config.yaml
head_dim: 32
activation: "swiglu"
attn_scale: 0.177
parallel_block: false
init: "uniform"
init_std_down: 0.0
weight_decay: 0.14
lr_head: 0.0124
seq_len: 2048
doc_mask: true
Each number is 500 + 40 x the weight over its row's rms, rounded and kept within 0 to 999. Layers, rows and columns count from 0. Numbers have three digits each. The size before them is the row's rms in percent of the matrix's.

# layer 11 MLP down (transposed), 768x192, rms 0.0678, rows 71-95, columns 0-191
095:541529426475495545444588435478525548454511465526496516522426487471582515522513562511481516526492581460518494464483558490545514518458543479509487502542443555449497510534497542471541539507493444519466534433461579543503440468526534499494465525512533541446557546495485530401479499431424464488555490474472457506495455481529504568478558405555424475531506485432436450459475531492525482590559473532506508506536488505526488561468509509496510535501485506454451511410453534535502508532508571489498500467606439446539501583455510544510522543508493510520502514484569518510537474562583488480
099:454521457483521524509513526536503489431462477448501544436469570527559470496458475514391530466504539477457506477522584461511483527519474527510474517486483445489493446515482460507572451588456486521521562527437469524492509533620482480518422492552458461497539471379419499537506477455527510443517523524562529462483546521574561462498525472448457438564511516478541444443518545542559462526450503490435556554456514489430518502504572489466489478467479510526488524518497496505519592536478484522515525490536556473476462537451601501514514503536534489455511573447486500436466533440503511507
103:495527414546450493589498461457507460546510571432518496529484443565498493514576561472614453488498494502498554497450461510488521536561535513515551514508511468472507521503510492498468533584553523465452490508377532499484498491539475452512481522534578476464470566459488484482542474473522536480585577521538540445506570473498521481468525525514427452491495444524530464453446477582537491519471588420476551501552464491472523478480475504444536482578529466429528516507485455537512434530528468555515451476509500535514513518510463438522489530493435466503502526479468505404467536540493544576
107:516548566471548507484485498457516544586423473547519502523415482483469463446491543484507595463494531492494436487502539532460545515524548519490537486495513537565465481456520523497476529541517480536523519454474466487462518528569574489578523533458533530493502481429495476511452531457519497414461455452509475508502487467468543503477466429509523438545495486564522577536486494526467437503444583530505473497426511549486591515438515468479516468545454420513518527517531531381480530480533480476496463565523521392500490451554437491517477521454518436505411488521588504449549537492473467478
105:547459550488498542504461451499491493505486512461369563466582516503540531482523532493507513498506454531466419459547447471557546465524524502596473518480518486502462482423578458448460513525487529503484554481507434522552547473486478541553544479531373523516503535515492457462497569504474478459445532531516464444494564547504491456453546495441492408424511490457488512526470511470477592558526400553518486566473550504465552517445506511534477520476510531549524476500489572473467501504464473524505442521529491581576481525494498566557512489513479553542483439487471468579497499475490509504
084:458547568488509469512525495450454514555522495533494556578480545548537430511478517505536482494506471466490506465491489515436505412581533510525463569457522566592476447445426494508525477502516516521492448457508523502493455534543527436474455496530509522493490401384485440464483573484505464498473524549494541490547529507593448557512521443459495450470500517484497593551564521509483562478545473502501502508494503521433475543511484517526455578514573602552508527484483568484507505510469501458456464445486520531484500474513556430460502505512483500405566493556485424541512526468531504552
100:496463473562502517486493495505512488479517460484457497522488477515465575563566510483478530485509538520483513611546438477448565573532523572474482525465513430500453561461411435489530506524517515505493495455474580479504564488506528464454522490558534465452466510474509535481467486569490537438477515514466468527519535495407507485493539504522416497482496577472547556531499410542463551504510514493492489466506484555506550432476481509539574488461462480519506392493471464555581484501394481402416516492487477531589503539500479553496492455493457512448451504447472458429496513480498563491
093:504515501458515550517476454508505508589443526485500546467524505530477524509464543513499527450455455509487521491511519535537492512500523489524476477505525551464475478467480466503512461502545562457464529527559452426507505469551556511495517532561542471467516454490599505548501443473475438432473511594499451474383493443457548490534503439530546486507544411472493579507485450569502528476463477443516452477489487518544505500476407509495597512517507528450516553477487431501501458456502528464541526482491436526465575479504552455445498497485472501515479506512426546348427495433409520508
088:470442455467420498473434463481485436473479439506576518444558517448465476486495570514500451440489453504548462497512492491550495534500484517474462387479504416519540539520520507546470571544503502524470606508522486482471487497500452521478461465475542516465528479493547499510534488485540460462455472430491498485528531574455527471535480506494471476566494525526529502462484456468518409467514509481440481530463478463514475514522521591470505540417468527447455492536528554531508441484533448447499503470485505463534493454458524490538533537432492352409483505561478542388522535530490554461
106:546564471567561502505570517497510540447484506483579488468511501498524439475509512461488572496520460493522557518479489510518498563535498498462473491562456564463544467480476476475495478427493508510482492479542543554557487561447409482536464492505445583467543508462480494446495536476498447434479536511509481495531515460498511440502481511562565493516415508545524469468455455474465502496491482502537486449548431507497555492503564527541496377543505483484518547424491516487468594500506477435527497628459456506524578508470542465502522476611503553521413532479498536567468454571506500526
095:455543500430505484548537495485500541489480492532497504607511526525498475487479498455508485496503576540424490546528474481537467446449536527485549523537564522520450534532552502513507527445588567456464441491461500527444480505528481560512535484564464563488477499494499540489516498488525489506571428501481565524529477491493450533532472515482635501480510455509457403513530486513525543559472413475483517520550565423585550462470430586493516455527504562540543506451485545492490529499507589492505498526513470507450577503475546490469509570592587549464487536452522484533533504466537502520
103:462500515490520435485432468617498546528567469569533537518490470502481515464532577475540410466615542464548544513485477465455498477495618485444533441445514520515535478481499519476468509530484523499514428522536582395485581511505557484480531507497433565425460467481437472460456468511505445483512472509446551469529553480569478446491538456470530481551476541496514487475495533531458452508456462481514500497521499482456413515497444535533494526545554570480536511474481459460440535546529457489526516529561478515516491465520548531536453544441488464436479492525464432535496529524494514530
097:508526458455463467538486556408496513541484540495511538500496483477485513542511479532492454487550562450469514421474523480509496522555537487516554553527482442503454468462497516534472469615560501491581523549481467449462528538521525438464571513433461469439479471515539512522487557500447475498510539522500490525502488514517486495536575501519546465570530501582503518521526464522502460517443495505531484522451503527561515430518454492588620518488479441579543452527550550565553536419533462474530462544505494574549399429502457529509475466404510524519472481509466480558479563463514499511
108:529458493543556536482486498518420491440501534508484451515498519491518527418521510527574478495535520499495502523484434474451452572490460504461557486525547487507510463448504449533470545450474490540444545496578480476507391464431446450534459575521488450515493511473504483480498542463509525471445510489527586511544488444493569437508460511543575484506553468583467536480494512444497450487447479552482520467534455420452508552498442492409518497532508474428462498504508644422461505454517513447535530492519465461510521530546564514500507509565588466503539561472468555511531518461474517495
098:484508502542478522483480482546500429459467517410418485519507465479565519423474460527515554472459519437501483610504463425453493496563478473492451424500548498416530515405496394453477491497514498553501488444509494472463542441608453461554507489515494526495470504491503472500468554510563489540543514460458539457537440520462519514520568542475455494474553517424497480559450544498519507435493478538544519473524512561530543530553516495522454512508536457543476520445482498563513565478467534532491532506471514473471485483501471531557504503551463468458374541533563510504479577454470485458
089:521536474482472505573368527440520511489545551554577452539511484471514450498410529545497491517513536508448496446501493557588492399499459536488479441454529461483577437531410514495484529504542501521535493466395481452507503537452442452482483476508465500474407418508536482512509475476519544509455492490451492491521499504505486550522506484492517516452516521545519413487498455523495548501438405471557513523493432477468530484494460477513535498538479486414464473470536474455515543567515513502510462472468497526542478476500450473551501548515496364500464498462502465557502519514498404459
105:429468580505568478459435471460572546440518516484519486521505504454465460531463485458489425435507568397404513481436415462560527466519530518540506478494504542523571525406404445495522535575478499495521562446489465497516530437455435533504464515533488516525415530542519538513522514517522489437552542506441526545541446481460514523564468512512482476460499515517496497512480486527493549548472508487506502496466420565508546483478549495464544423530520583547505472537528540489472550527469539457527464481524444479550499497491486471548519497433470454470487556439512560503511497422500477531
098:519502558548502496474488525431525474442464583547478488530454562519485507471454545530454511505519503508500555516479506522500502492455516420457469463464504526507470505485488509490498549437469539523514439391456478496502465440554490459565488492453457460485515507580550452518479546433556403472475485484518549552514456434554524521465541479537459468473486482454458462498503392469432450450491417498438496481553549567448486507562481489510480474447490460563460554480603562509498506484465567487544465431483456514488516508456489510491525494477491472452495557502561574537449442554484435542
099:479432501504550451442512540515498457530476516451518416493516489479511538453410448506515459548438418517550531505566571511495514491416517440485472510516492511489471532577459491502470554511451531471480467483534446506481543471550504462529512512498547455562508420489530507499501486558447462490500555499526454447505489482506512543470452496445489558499514493485476510526573526542544445595438500495481444526561536534532457444526477431486470514512576449428460443422488621507512505458454501522499549568469555479536523453476531436471472550490515526417537427468475530461526536437508477492
105:561550478545501490588469514476490587524521429493454505418465523580429527552533541477550561496536488453510540493483537524446468493514501502550514504503547546543435432498491511469476512452532548414479482451520456566421484435438522482480456526527457529512571599463448580507502494526529456509490489470535489508508598508498498558403460427511495578435537522537519575499542503436468471548511532502473509550577480479496522539452580537572500507454534447473492492472474468538527518502532494529502493458523521490464483509541502539500441459416512496518482526554517557526535480499485500525
098:439505401441523515569461495451525540508476512535584520541521442485531467472517447489546464425564509501494473533505493505476507471544528463514559612531476492500493534534549471489471492435476466494483552459548517496455504606483485439461462437492467505444443522469480544496549543514510473575464415520423545412458498550553482438517467546488559544460545526473537500463456486490567482535428492524425521519510455467529475489513449444441468517497504480536512481546492488503548545479451536473470557500540563548430527482519429481499502478465510575511441459534479475543499541435531530535
102:517581512513493502485461454473528557532538501454495416515570508492482509470505547465512487473521488540511509552487465438443527516539534526552441574453514504533477502525490446496442542651547429502503481563470546524489561581455499490475597509453494470501459533461459470492550508536532501454447509462403489567483527490450461409500536551547451476496551505476556479480463469485486498482495540638538544529496538523512477524500492495497474549480517508480518522555488449530499475466514472497516493441528447547518493504469533498531422480566452384447486506509537496432542511462515490455
104:496512447507595487458494501522478437484449504461484519408502479503476537477506529511506481429505479481511471526502564440544547549453448469511516522502559580501488527539582517451452517534521456518485492438501532559423471558539469469508460449515571450480495540413521484478502460491494462506581507576507511536568500471595507517447480475517544466512487488512478550495475517502434532488547532471429528541540526499512480431473547462456515461494606456567558469457568456488531535490495474513477523520417528487491497548495505586474440500523445497433528493473540469521514539526483604596
103:494506557494575550444524491553476527484551566482481441496541522523520435547492533532580466485558580523534520519507527471453519497519497482509479529488476561496466466494567481517457494427484514529549541484504429556507505511431542491489515519515501572522420477492591523483514527453512512380468497523518499474466491505490540550529479518484479454505476564503535444493514528478489440515488431492544452568544560559480462514460511499490391482568520481535509467463468604549573498451559494462542421492494545540570540505524542480533529554511486578490437499479506529544550546452569507572
100:518457497543510499522486475475527466473460422556558523517546479437528452461488535415495531493453513452511429587559593517493563464504512520527539538504535506511438509516601535416582465569480493556512488542498504475491549512371485555511539500508465494455497488493398552541482462472496454445511548499441489429549535488510522467491505530490567522459542518462453543454534521522494511544560474507513503491475452564555526487485518498444486468558521428460465515489486486477421551525459511551517453480430483499498519459444503489521561578462555557500465526523491521552521465430515487518
# layer 11 MLP gate, 768x192, rms 0.0788, rows 72-95, columns 0-191
092:502432536500476450505637539455540537508526514478426509552555503526527549570508478465463514522536489485548497524439599542504514462519519499480531482457507523461485516455526499550482514510482449434507540529520502533530456562423467489449447443458480509498481556500557506495528550553532541569469550439456488536542500506490454525590496547500524539463483500569455514499466532469461557430549550484513466518562603444577453543508422476502594501551512451528471500492467505518524513475501529527411425455514526457491530547557458538484468521523463538549544505543538539495493476490552530519
112:519507500487427564531465565458442541583440481545421439480480510497535478545500535469467459470491449551453571452522484562497523430490502485521532571517494512480554506433447491446586493557482498522555403488504442545528582566492546518476508490505498398493562531518507481477494474516525466491476493480434553558508437448450462501473516555548443467481486483545490522435504486484603530534439515494437490492380476534538477494513498509520513531476501497568424530505453507484452501552483551499513491554568567530528546507488578519509480545481519519529475509450482447467501491528510535514
095:513529475514525479468501495541430488437550512472509543515561485526538512543495459533535412517536474517484554541469454509549464493514451537502512501555455502446422552586497456484585538483492525482549536501535479548576468556467490499483541538551551491520476557491507474455502469517515500552559485537478495466503525429536419441438520624440501553435496470457474469413485434485504529558505531487503533506501508474535470465545502448509505526497522509536484503424450444559478485543453565521508547432530466582490518537490535478458477484508456635464527530497533600465482519494516461520
096:516506473497529530524431480499554454519504546579536506467491513455525457497478488518538498456477504510549508477468456462503556493445490451462526486469564549429458458511501505549544505505510517433525467425453565612435515548518521456415460503481605512496486530532497481505467534499490482549454525532501469512434433489490505493448469452556449491536531479525562453474427488464472478442427497529562554428547556451488568505485589427519442568527572454463524522514456433494428497464460533509456506529517472539500524501485552522485494475554438432456529425512514447535505488487468519559
091:528475505480448502521503511501469484501495461465462452522446563530512484543536446499492480458462518523498523540555473517475483498492587409502498538516577473525474415496526529524462522505495439515503513456436438551523516480483467476465532397502476415488506471487494489446479490527536511494501540433453532493511504501546538495512512530437467480513509517564438450504498461499563529441415462546464502515447564515538540501439444462505427487422487576550450431434504573514455488475482508542422561544554507495529493446528529484477587561511482520526453472439603518470488451573420532452
103:503533482554527568495554508514475494561513526501410420483496453532450579540503538500485486520544484495539445534526536474500559480456534517500538467506468556547565502482482496587499525571423480506477468516457437493509501579474548531510443497534488572498472519503491469468520443508453463521449449531497500527550527511495509536545572539571468519509448546454591471594461425515504579600491516500455500472491499510516447504446501519540518535555519459489480478497529525479523513478619491484505609517492498474558460492506502444457465547494497529412465508460572514419466452531504451494
094:522480439454434578549529483450597531526506435533482506487460487497492529531548567504563497406446549474501495487489529484520470498515530421482526500518479560515524416482526533539395495475473454530481493518533478473487559515555442528430512466526545465459497522493465546563523508518549471467465596413490430542501494504448499508483399514519515502511471513497499455486534465446535491549500492602493480561458474463495557521447503554491540569457526537545496455490585527559533534474488492501444459496517542453546431465480468490458477516521499493539485522459503420453453420561494488460
075:485524499511563477556576475488517521478534534489446499542435517562553467562592454502508513496564413534498571476485519462522416554472569459504471565456529537423482418457479526492485532426523549527515532444506463552504510477501592430486561465493459513499441496529545494437504529499462473541485535531491508495464376496454555485559532493461536570469451498511507506516449485567492527546514554533460525482507521500568467519426499512463492489516467480554554523456456410467415528550440483520497533495525504464483507479584512479473441542526432531511547460500482494476496487478473491531
093:516437540512558575517533567505576522468546504502468539480504551567492454490498537504506490546478491481479453465527542532550438507443557552502517534521498506492552565541516520584486556493491523522499438527413592480490566503493492510456462482441530573502520620522539472515541466482449473478502492456470500466560493477462464404413485502488450458501455520497561459531516518474459542469479496497566495556475482430541532500462550551435469513552449554452447516564526544479574442497527524506579431523574512470466492518461548531500501500551469496521499582484499456480478472544509551504
086:540441549516506457539485427479572540496501450542500521560497578514525469551544522529462526549490542539483483432501484517517535568428579524480506434525524503491547493550487537520468494501464551434443564510508510455451516573547431514454489523531504488603512448498544452517480513422465480556563472513538489518421517521485524556452464440507526577517540465523560456405513476530474451487532492514541510513501502513474485521512482558532539530474506432453473477573549463541548512461562487478525551504475494483499466479530469455455415499408450521510501550563581583537489521477457505511
110:553496502483488512551490497456500584519567514534539507525585476467487593522487479460557458576505451505523455520512486555515477525458532450524529481436472486545564472511526558536577487523501531488554458508471524481490544457492516478569496503504480483534455512490465466473485505489485515428482561522480576534486550497529452459520502564482541502578446574501444476578430486490510544523438504489474458467479512492494491558446491441508532483535470542567424453517534484485557496408549509459469558563489470390480519482434465483435514522498529409481607511499491497547429434482502528450
086:517548453502598520532527505556541474459440552520453537529487458470472532413544467439527512463598473563481493474500553507400576485505494445475432493527490531472506486505522529519413547481577481423530474482544519574525525581502549484539521513441486499543483485484483562462502579465508497490544469558421509503483515499541522522480499552407467516583492520547486498504470491481522539478509526465468466472465538532498573483487437504453448475469488494484515446525563468556489500527569496428503503473492416431507528530514468494494423466466500457538478554439551539526551499448541538543
101:540509500530496556560491517479521477501394453507479618541485449448497475546467475424547463491471488502519467555531466437522540478547525396536543545512494505433546490532508471478478474465568489497503472496540546534573450553459528441428500496452524524472468481467512540438484538503532457548559526483477465480535485482490477482511535495536507426522478583492556443553504492505536499466467491503484457445479499499530467576477479476484475472552552485460559503486435460453495537469465530557485510587450535471464442556603436482496563473587441523471490609501521479497540479489482486542
090:556459512503515471466440388526517501453472519421444499466559530489556509540460515525403517559534450509483499484571459482499522459472468497490524573491508473498479563400423513529621467523465512550472551506435558465495515531566452604496569458462474515524564498514509468470508481514541505460477475497502545548532505507492498527495499470517599548453519526502507531504570475514518492522516501546518508532520450479504548526560513574480497563491558434468503454491523494541461453407546537503523515539548524507510510506503487455588445483483484440443547461528503535549542526480499590490
090:514483480487479510524553414527536523486508498531494549542457511539494529402480439517538533533510442486535453503518487516497487617536510472496485542560439435548504505538498535478482502493426561470492514570553496502441573462504559544436504513459503502483523567565601430450487455505422506480558493473549560473462510459458464477486532597488564521446502495490485548518533554482492485466557516504487540523513565414532491527486549546499558543514491531555520477449458529489501433477472464539515514534503522534548472554479509496385497454474461561498432507465534560509538494545424523535
103:511536477524480493509576461533533553524480511457510485505536461485509510506457500476494533573542405515569491512541527539510557517526523476524530529495470529450414535474491491461513513533521523516506525564493496524472464465464548546532472484481463477491550445472514521447466482522573523521475474469579533516468567467549424479544539452497532498496577510501510574534466484521467496488569488471497552466504642497520528605543424472567475553437516490512556489481520432500496425487522443432481500467530569468447479546482471485416437508569459502492501441565576532513438533501508486592
101:551458570543535532487443487455478495474511497448465565462520486483508489476486526499515399518490558462507485472584529443576513473525507406492511520461551460513585460540555516545525560513492527493472558439533479517461552517512562480498496469572551496440495563523523533500532532577531502472455492527521488506518475513485545528575471472487517492479536523450498477541527527568511502519533520535549497396485559505512479501492583528465528486530521631462532461469471505478486515533553514456483489499416495403477530510454582442485562474517578458553507507473426428498562441509513513474
106:521503518431492513539523475512530500516457494530534491507471526550512451466525526488512445571523454505484527484474561514441622443538432511556454524441503447523511485538484546476506534583498398498586403496513492526570543505484562552506423526433488483540492524451439477475442514520498429507524528493597476485499530509541445536516511553496477442447463538476540525465520549472474462564489443535530526478441435531512424479525455454535500546467452539543481485459507526531487439497460585459502503491459457475477529506457463470426561509445534515584493491490521502475443545511442481464
127:567597509563462506559476549490567511486496525527490490500509485557473524473510567496483522500548471502529481445483513476490463482519487480534519564499555447517398461515408460460501507537499544489513466488500499491502509500383502459481433553509480482557509625491487563518461489519558453541524494426578587495501574483485502551394446516508539488501505489464546549497519497433473405525508485541484500499529416470534531518497599544480552456516558501518511516410500528524536569463503469490510494440530483472482539482467449533490518517466476498448514501586562559524522519500515441494
100:517568499522485565471511518587479487470496510407488548442494406541426584505522508399429530505545509482512485455528520453483477512468480546482521520518431459487546503499441470524468461524503485484504497520486510500557531465482496478523424577500491506545555490470557523569504533456431506513566455470486400469543547407561514513535556471425432467570496509456523486463485412540492477479491492491574522520488578487588519490531469450579492507500524471451549478534492511503506508498557546500559560510501462476567523484498535447460476479457540474516554535438500545484441512506457529514
098:535513496492481526524488524519472504545470439572490428496552503502482452523433489446519458481505522435564434530437558510542512478514474369439480519518548482505580468555457435492469474515496488559446525473551557451523504477417486534499488510503456485533568469484468550524420491532494533500405502520480495513518540507508489530549557503526510457589549497524551527533458538486467429507495461487502497465515448467472525573502546498407471532474470453498515475488546512580529592514517404499464485571517526493511575478484514445532445494537457383562505497548491513459466480508485473521
109:479570527479454446536569533498533459554468486473544514483515520470489530568497561496506508524521474472450444456569530515600430583522555404504519491491482501539511490470515520588502481562451497438483449513523516533501507476501560563468525569483522428484502473524541455590535470453467477603415505491518534483501519515522527478437493441509470442440523467514460550514497475491428467536530569487559488519483467422469454538526474452485504537458583508472546491514530494465526431493495538460467453509525544524530561466505460529462539467490539512466406524458537499524484489510435591478
114:524528438477513446482537503492485595517534474463485568614429551539473566521561588491496456536454482522538459465430531546457547556448456480530473557488515470529485544539460515429505541486479464416528521407504528498523511469456502508481480479482509503548520521552459473495531493516453470580450427459511485491471555509591457501424459525541505581497541474484537552493546459525532435515480534511529498503500493520518480437541476545473554521569491510476478511549532487466483460471471496507471568446508513456490464434427472514497523485451538515515562489521558547556481566499437505595
087:488555521504463497479476523503530531532561511509527489552519519452512516564405468509517548536533507540499471487458477565511541444484484475477544554587524432450492480579519543538492531490416567482540418470501434496473444518473503459493480515463548517473490530502425524534452530461500543463479486446528484564491475497458493511528439494533582466546476557549416477453521492477455531505529550436483490588490492400543587490480569481460466495541525520632497542495536519521525542458501607520528457510519533538537504491542595571439513444521496500503486468505490480491523493501474500542
# layer 11 MLP up, 768x192, rms 0.0692, rows 72-95, columns 0-191
096:562533489503485491501535503503547400530559455450457435463501519477565536552520467568498465510492557391445527477469525499521475462508534506487442497516467434492523524427513480550483470475542494470557523527545532461526496600521459517440484486527484473491500529462552606521546470492465496478557528455459487467452484491454493583449497561452515490480532438525529451441497546509473481483562513403568591539444524484490494542514469488466522465432489446487481512538516551515544557553490463463491507449473511502471423485462534561522450495512430516471444542468525579496410486495483514552
100:531480456462525511600571511535466461407530573578467565464517544419464546448462505517523487496470519472531539526505562476526532529599461492458491499473534501466514477401459451455546506465502471451474542536510467504506539458469486522515481471455519497446449507506472561410478444444470441478535492500521544514494529485482517430419577500471506545540616488471579449465423547502486551539516537495503480528500548514531444507535517510488523517463529513489502456445543453488525445481518554444468470473495469459549500527452479466492482562427506538522496548456569549560502526533474475454
107:481535488469497505478464492567438511356529505545504498492506525562533519561506543554496453523535542457520541464477474463423495482501514505492416465542497431532459522505481458497488578462503522486480533486525495487542515543482430496516486452603503516484435491439438390529458507478519505480544588502517494432468570550497425523493482504473498527436434513533529461449483461444503493455493411523523517522465540464546462485557610419514478486469539505499489503448484499463564493524492543491524512504502459560469453508509519563532451523541429548449541527519506543555524506457514453429
101:494501594516515465528478537498452496488501420502544538455500456478456465469426468407492553471474498468484563586587534554442525466454480445445478528539507477542543508550513521467507532439503541504542502500552522490534444508504546492498525531579472543453524478478531560524443415447520518474402495532485566509515510468497459563496531441489476478540482496501505421520526562510504470504474542499480505477531469543558541500505559474550515540551530490508538471478504516540507537477524550447443557483550530543405534477486471482551430471464501484507550531460506408439516590483402559483
095:477496575489510485478482516498505450522426469431484524449552438533471516517517545503460525534493506398506470509466574443533466545495454463445531401516476535473521483500573467575397540525467528505476529502479517486471508472477452529473535505524522570516504529550448507504533540504426484458437502511448466509556493515517445464622503474488489453483505433463546476541510520505392456486488534457551497438565533535458553523471502520426502478486517396465502485500519427538433585449556526495520456503491503492502512527513512495452459476454565463476487462515446429512499541427498457468
101:507477551522493510467548495496506577479356501558449462494491492455498562467582537523493610512448479452500515459562557495501506477522502451488453544500449479423534534477458495533575434440429538553525484505537514500529497478535521498544536473519479451504556449534506469526545471552543508485455490472466553541543498521459490481523467439473477439502526482470449497478481517533547494470519499508515469599493532489535558512501475475507499495494512472536543452534490453546511568468440452473524558494535443635587574542426455536510475528421500441501488518477493506541532539520529531441
094:532558451505583510587513465479483491478569550468481491427475385564555494462462503471462470559498521527515539461467489540513571419527449457549431508512513451482522500513518492492501482461477547495444503500501445448508500524477467458523482461478531449485463425473429536473486563548469465482506436494503508449496525493566485491464495542503513418577493498514501437443529446562409547490470509495457582417452497558471520497537555512491472528506399463462480484543503488508556464536511465500439491512500451454508480454539514562562461516502475486534597486515485536504468606500523503478
086:499474548505513459487475507496503432433445502499494435466437476558527496505417486498463556522530574488516496490543454472515572455486537545480389480444465501525452435549501448536481513453507520493449467535553476447475456424588513492491541522506422483530499475459478453551423484453545512502502473505446521506460520471470540470495454439392524501514545482443566495491511519485531407521548440534456570510453538503523468521459513512500473540495446467510577521558466532470452510516548478550615523463570485508517476510461534543522404499521509491460444528492455452512480543439522495492
106:523464501567475498503507552495491508560454541481440514470518486484463538468520570531478548544482525515504465527433480467586506516470510495527462453517490435540524558491502392533491483483528478477489516518499522505500533503458447595488504514486420571484639484508482570528529577482549477490484525455518477551465503518453487503585455472542527491459524462499539523514468476551495534493578516523509469483576446486462602545547507500475509505541526492471557455515576444496473540502506451466554472570432493485485486505468493418524400532446572460406567509442485515486485558498478462496
094:556454584426497474492476521525463477558480498587476474442495489484482423454500502489474471494562511487492515417456444506467506590514571428557493558450471457529546546505491438484505492444460493514541516495492487470450518456512511555461378511469533478540518497494527490501418533528485525438534498458472508495498395473521545469489505536521432530491556520374557508516529482496595492474561514501550488529451501514483511479510526452442440473427550502462441485535461513443503518539570481530475530576559494431510535459478533550526517507487473486456471525569482508465448533523517528537
106:491473500518570491491465538511505461471477454507464507454534431490436567510502492462537508498500506502482536499436483500521567516500561456513506424459438407487499508431526501480450487517527518584480516553460455477511514518548389452475492405456461547444482491497547446581540576578558509513486493483448551549560531548475441463584549501480474500422485533472538503446517493531474443502475548460419431519510378473464461526511472505453454485484415535527520540461477507492555475515559458461495493496522505575516490501504479511571492490472538531501548518516549516534466541524537489440
096:576486460481512585433576526491438492529457513525502549588470452561487508515534578469455540514532457520493504466491505506505521511489464553533523432568435508501480512474506456467410513432470553495431480410576509524502490539491513510477497483494524493606487511551457462535418465492479533504507530502472527435445511500523436580497468467559455477511469522479462492518484477455584556521440430579540566480534475536532525541517550489481451469545532497486500527504484527452467497498489536548491494456504537447539534482537510502517426424480516546464522461479546433488482457503438394455
103:463478529559453514529491457515537519479509501628463491495517459506490535544486547492481414577514501532555463563514547521496427574450465512506491456532522516526398534543476528500486499462468498588475447519483528488501436479521522433513507455492461513439569434517420508527484575536499523501525489446528546438497559419459443459487546523490602527529408505488532522506507489410518485490488506534523476488534471487505583489541495486419535517527516455438555508451447453495497432517478521507520523532464433469457491500468537487502516580570490515545494540553561554521526541513476468462
099:520583513545468580467469486506524562504488489474507457525501486548435459515492493473470474522483464500466453571470474516512510432518547510489468495551453437578508547432562557486456543511493471527498458504530500463519538603484504466472516529469512507509455600545500447499460482515461549504481480501506508561536536488545461464454497448566533457510536514506537503450503532489565480455440516511426532394576529531529540591445434566477511432566486488457496463448525557471539533455575467437510468486541583518480457431503488528565457485493509483575550524453468511459505493556523520474
093:548476505541428465487506538500549476528546449538546495405536493487541506503484483486496498437471538440571465462540506458470493568466508497492473474425522486532567551454459404556452472523446466502577467487540535460483568457476474520503501571471438439495463515501456534469428592510472520428522534436501480491454489510429475497504454494513483441492501500491445472453477543466500454468539444582498474484479417458484527565472520498510450527496539524474424517513638609489509506484474528503512517547449444560533531528527510521531472455425478506478487491494522467538565536494474493506
103:512440573468424517488501503531493530492502485518507497489476575429488557530506522509578545501535473599506557490488496534471470488493519481476479521540493532537506499410450469471478452480510441596497479507526469515434463484538465476491502493487458503493614508458539435514491402542470428515511616544442467468431600512478465470519454559500459481544540449510516584442481487496458450486541524506509465492508495543473566557521522535517503468502482431524496525518601487426417493527551550465503487472508567503507486542491532520508528559527471508483474483512537530477477506568502434411
101:460542562527440452539452609534512461484546527440519458420509469523440560445512506428475576505443507563518441489477468500524483500489490466485480518540510445527481535494519505535527539549494470538512488478531517398494501539476463438516488537477472490558496478469540475546499510491511568494448573460452531468450499532517458515552449559507387487469516473478483492496551559504495503449557515469524494555402463485505424502489433489531494461477565534549521533516537498612440461503563454496527552462619500495504461467471424490504484494468442540457450494489515474460461511501495463457
098:445494489529533485523522567532482564554444494428473501550523549431477487536553407489432445460461542492504529511525509506409496478460480453486482446502507505503512492464515489509492479457529481504496429500534565453489565589432481516500460579471531480517501436571551557552514557511491485498537521494465535543525484450499503505468485521448508480523448473577486489510554557499492535459487505453561539475509528530534530473448514534501482433497499484483520599524528497581496604416528480465502498559533425550530523445568526491512490526610476421541560451530501470485498535460436557515
112:459473575503497490495570491505510457524468521551548458527532527461534396462502390505381424488577436500546535484534495478477518517467512529539551519561506416488602503466484477512497508533418468509502506513479508516491556576512496484502533508527522438527563478523531463516445509514491515497507547561444478490493487501464472504553531489494534441513486568503465483454493469528488584438479446484524488449540507566503433490627457449450500519458471594491433581532532517499492556448510471503448529547504497528565507537506491527506587551475519492481506478477488502490529546457493487441
103:466542530540450479512529469485474494495442531503449471540532473570482495511449475429496552531636456548468514552485466475478467451448533478531423405503494455473507477462487440452499541519527447489493502458541517504534493471582522515498476548512504481549510446479546430522446493560508466497531529407477494525449537503535467497504500539468523540502476498502416558573587540417500539511432505502456466471478522466441513478413552511429559535493522432550481483511478493516472543443532482496440552526512543543508436492488459570517442457528464546523504472496537482464490422436450441489
102:499525441589538486521501465477552499462455451525561522489526515463478537479448527561527566480444450478537532514482446443516470489516427499493452532454537467452494463555489448473474470523534508604524589489525510467457564470482534510533502451479523460530504477501451451555484444551497482470513547525591495492481463480552492537467507491528500433511515587439465476446429505467524436549450552550506490565534544524518530484488457488547586509443521508562537579435523503477455522499478520492500455471576482511536416419455551520467431515487509430569548496505467416456498506501509496513
102:534494506528597477485517492514545489499442498489489478496512514509483478521563551483483507571520474478516509472477490462472453532455525539497453401522518521452494489478487458464478504476442486543510446489450565581514456470526494515570510513477558477556531362460518436559504520472518522495511496504483474485524498527440494491549448527463536447475472488514541557446473473479435546512476457472499531516604487518457521448562522438487490528472501447445486554463479476433461432509499526528435412568533604442506449548466524473546488537539485515454527539556574433509410568437464511479
099:549507466486507501505466573499564432443402478507480479437506391485426540498518477460518433503431505501503563547447452470506502452525521480490536469489426475449490535480522472517473503497515501471442554486495554470531562494549427472454571466536527528553487465484488481535538505473496483552571515512480424568437469558534582521474478497481440464517464411533453453507525542428551458593485511488459505504501478493523518536553425462526517528552506517490555451519504526468520480524507487512538418517548581528486468491549554503470443511489533534475543598528460438514494471537441482495
098:448597573460447516483457514505548487520482541515557544437567540454531511534465483421461527537519493537533518508489468499507536432466513503448479503515437553420520454551507430464505467508596558480500474500403472465523441529449466504516471504527496517427520539501467503482428528520494491502474565498416518495534458458478470521514566504495499558481471474509429466553468447528486543488537506494514507457529482464489566505478562434466484528586487498512480513410443501573471514488424470495540501516523514496441473537562555485555495471502525505498539419504510457436620567495542539485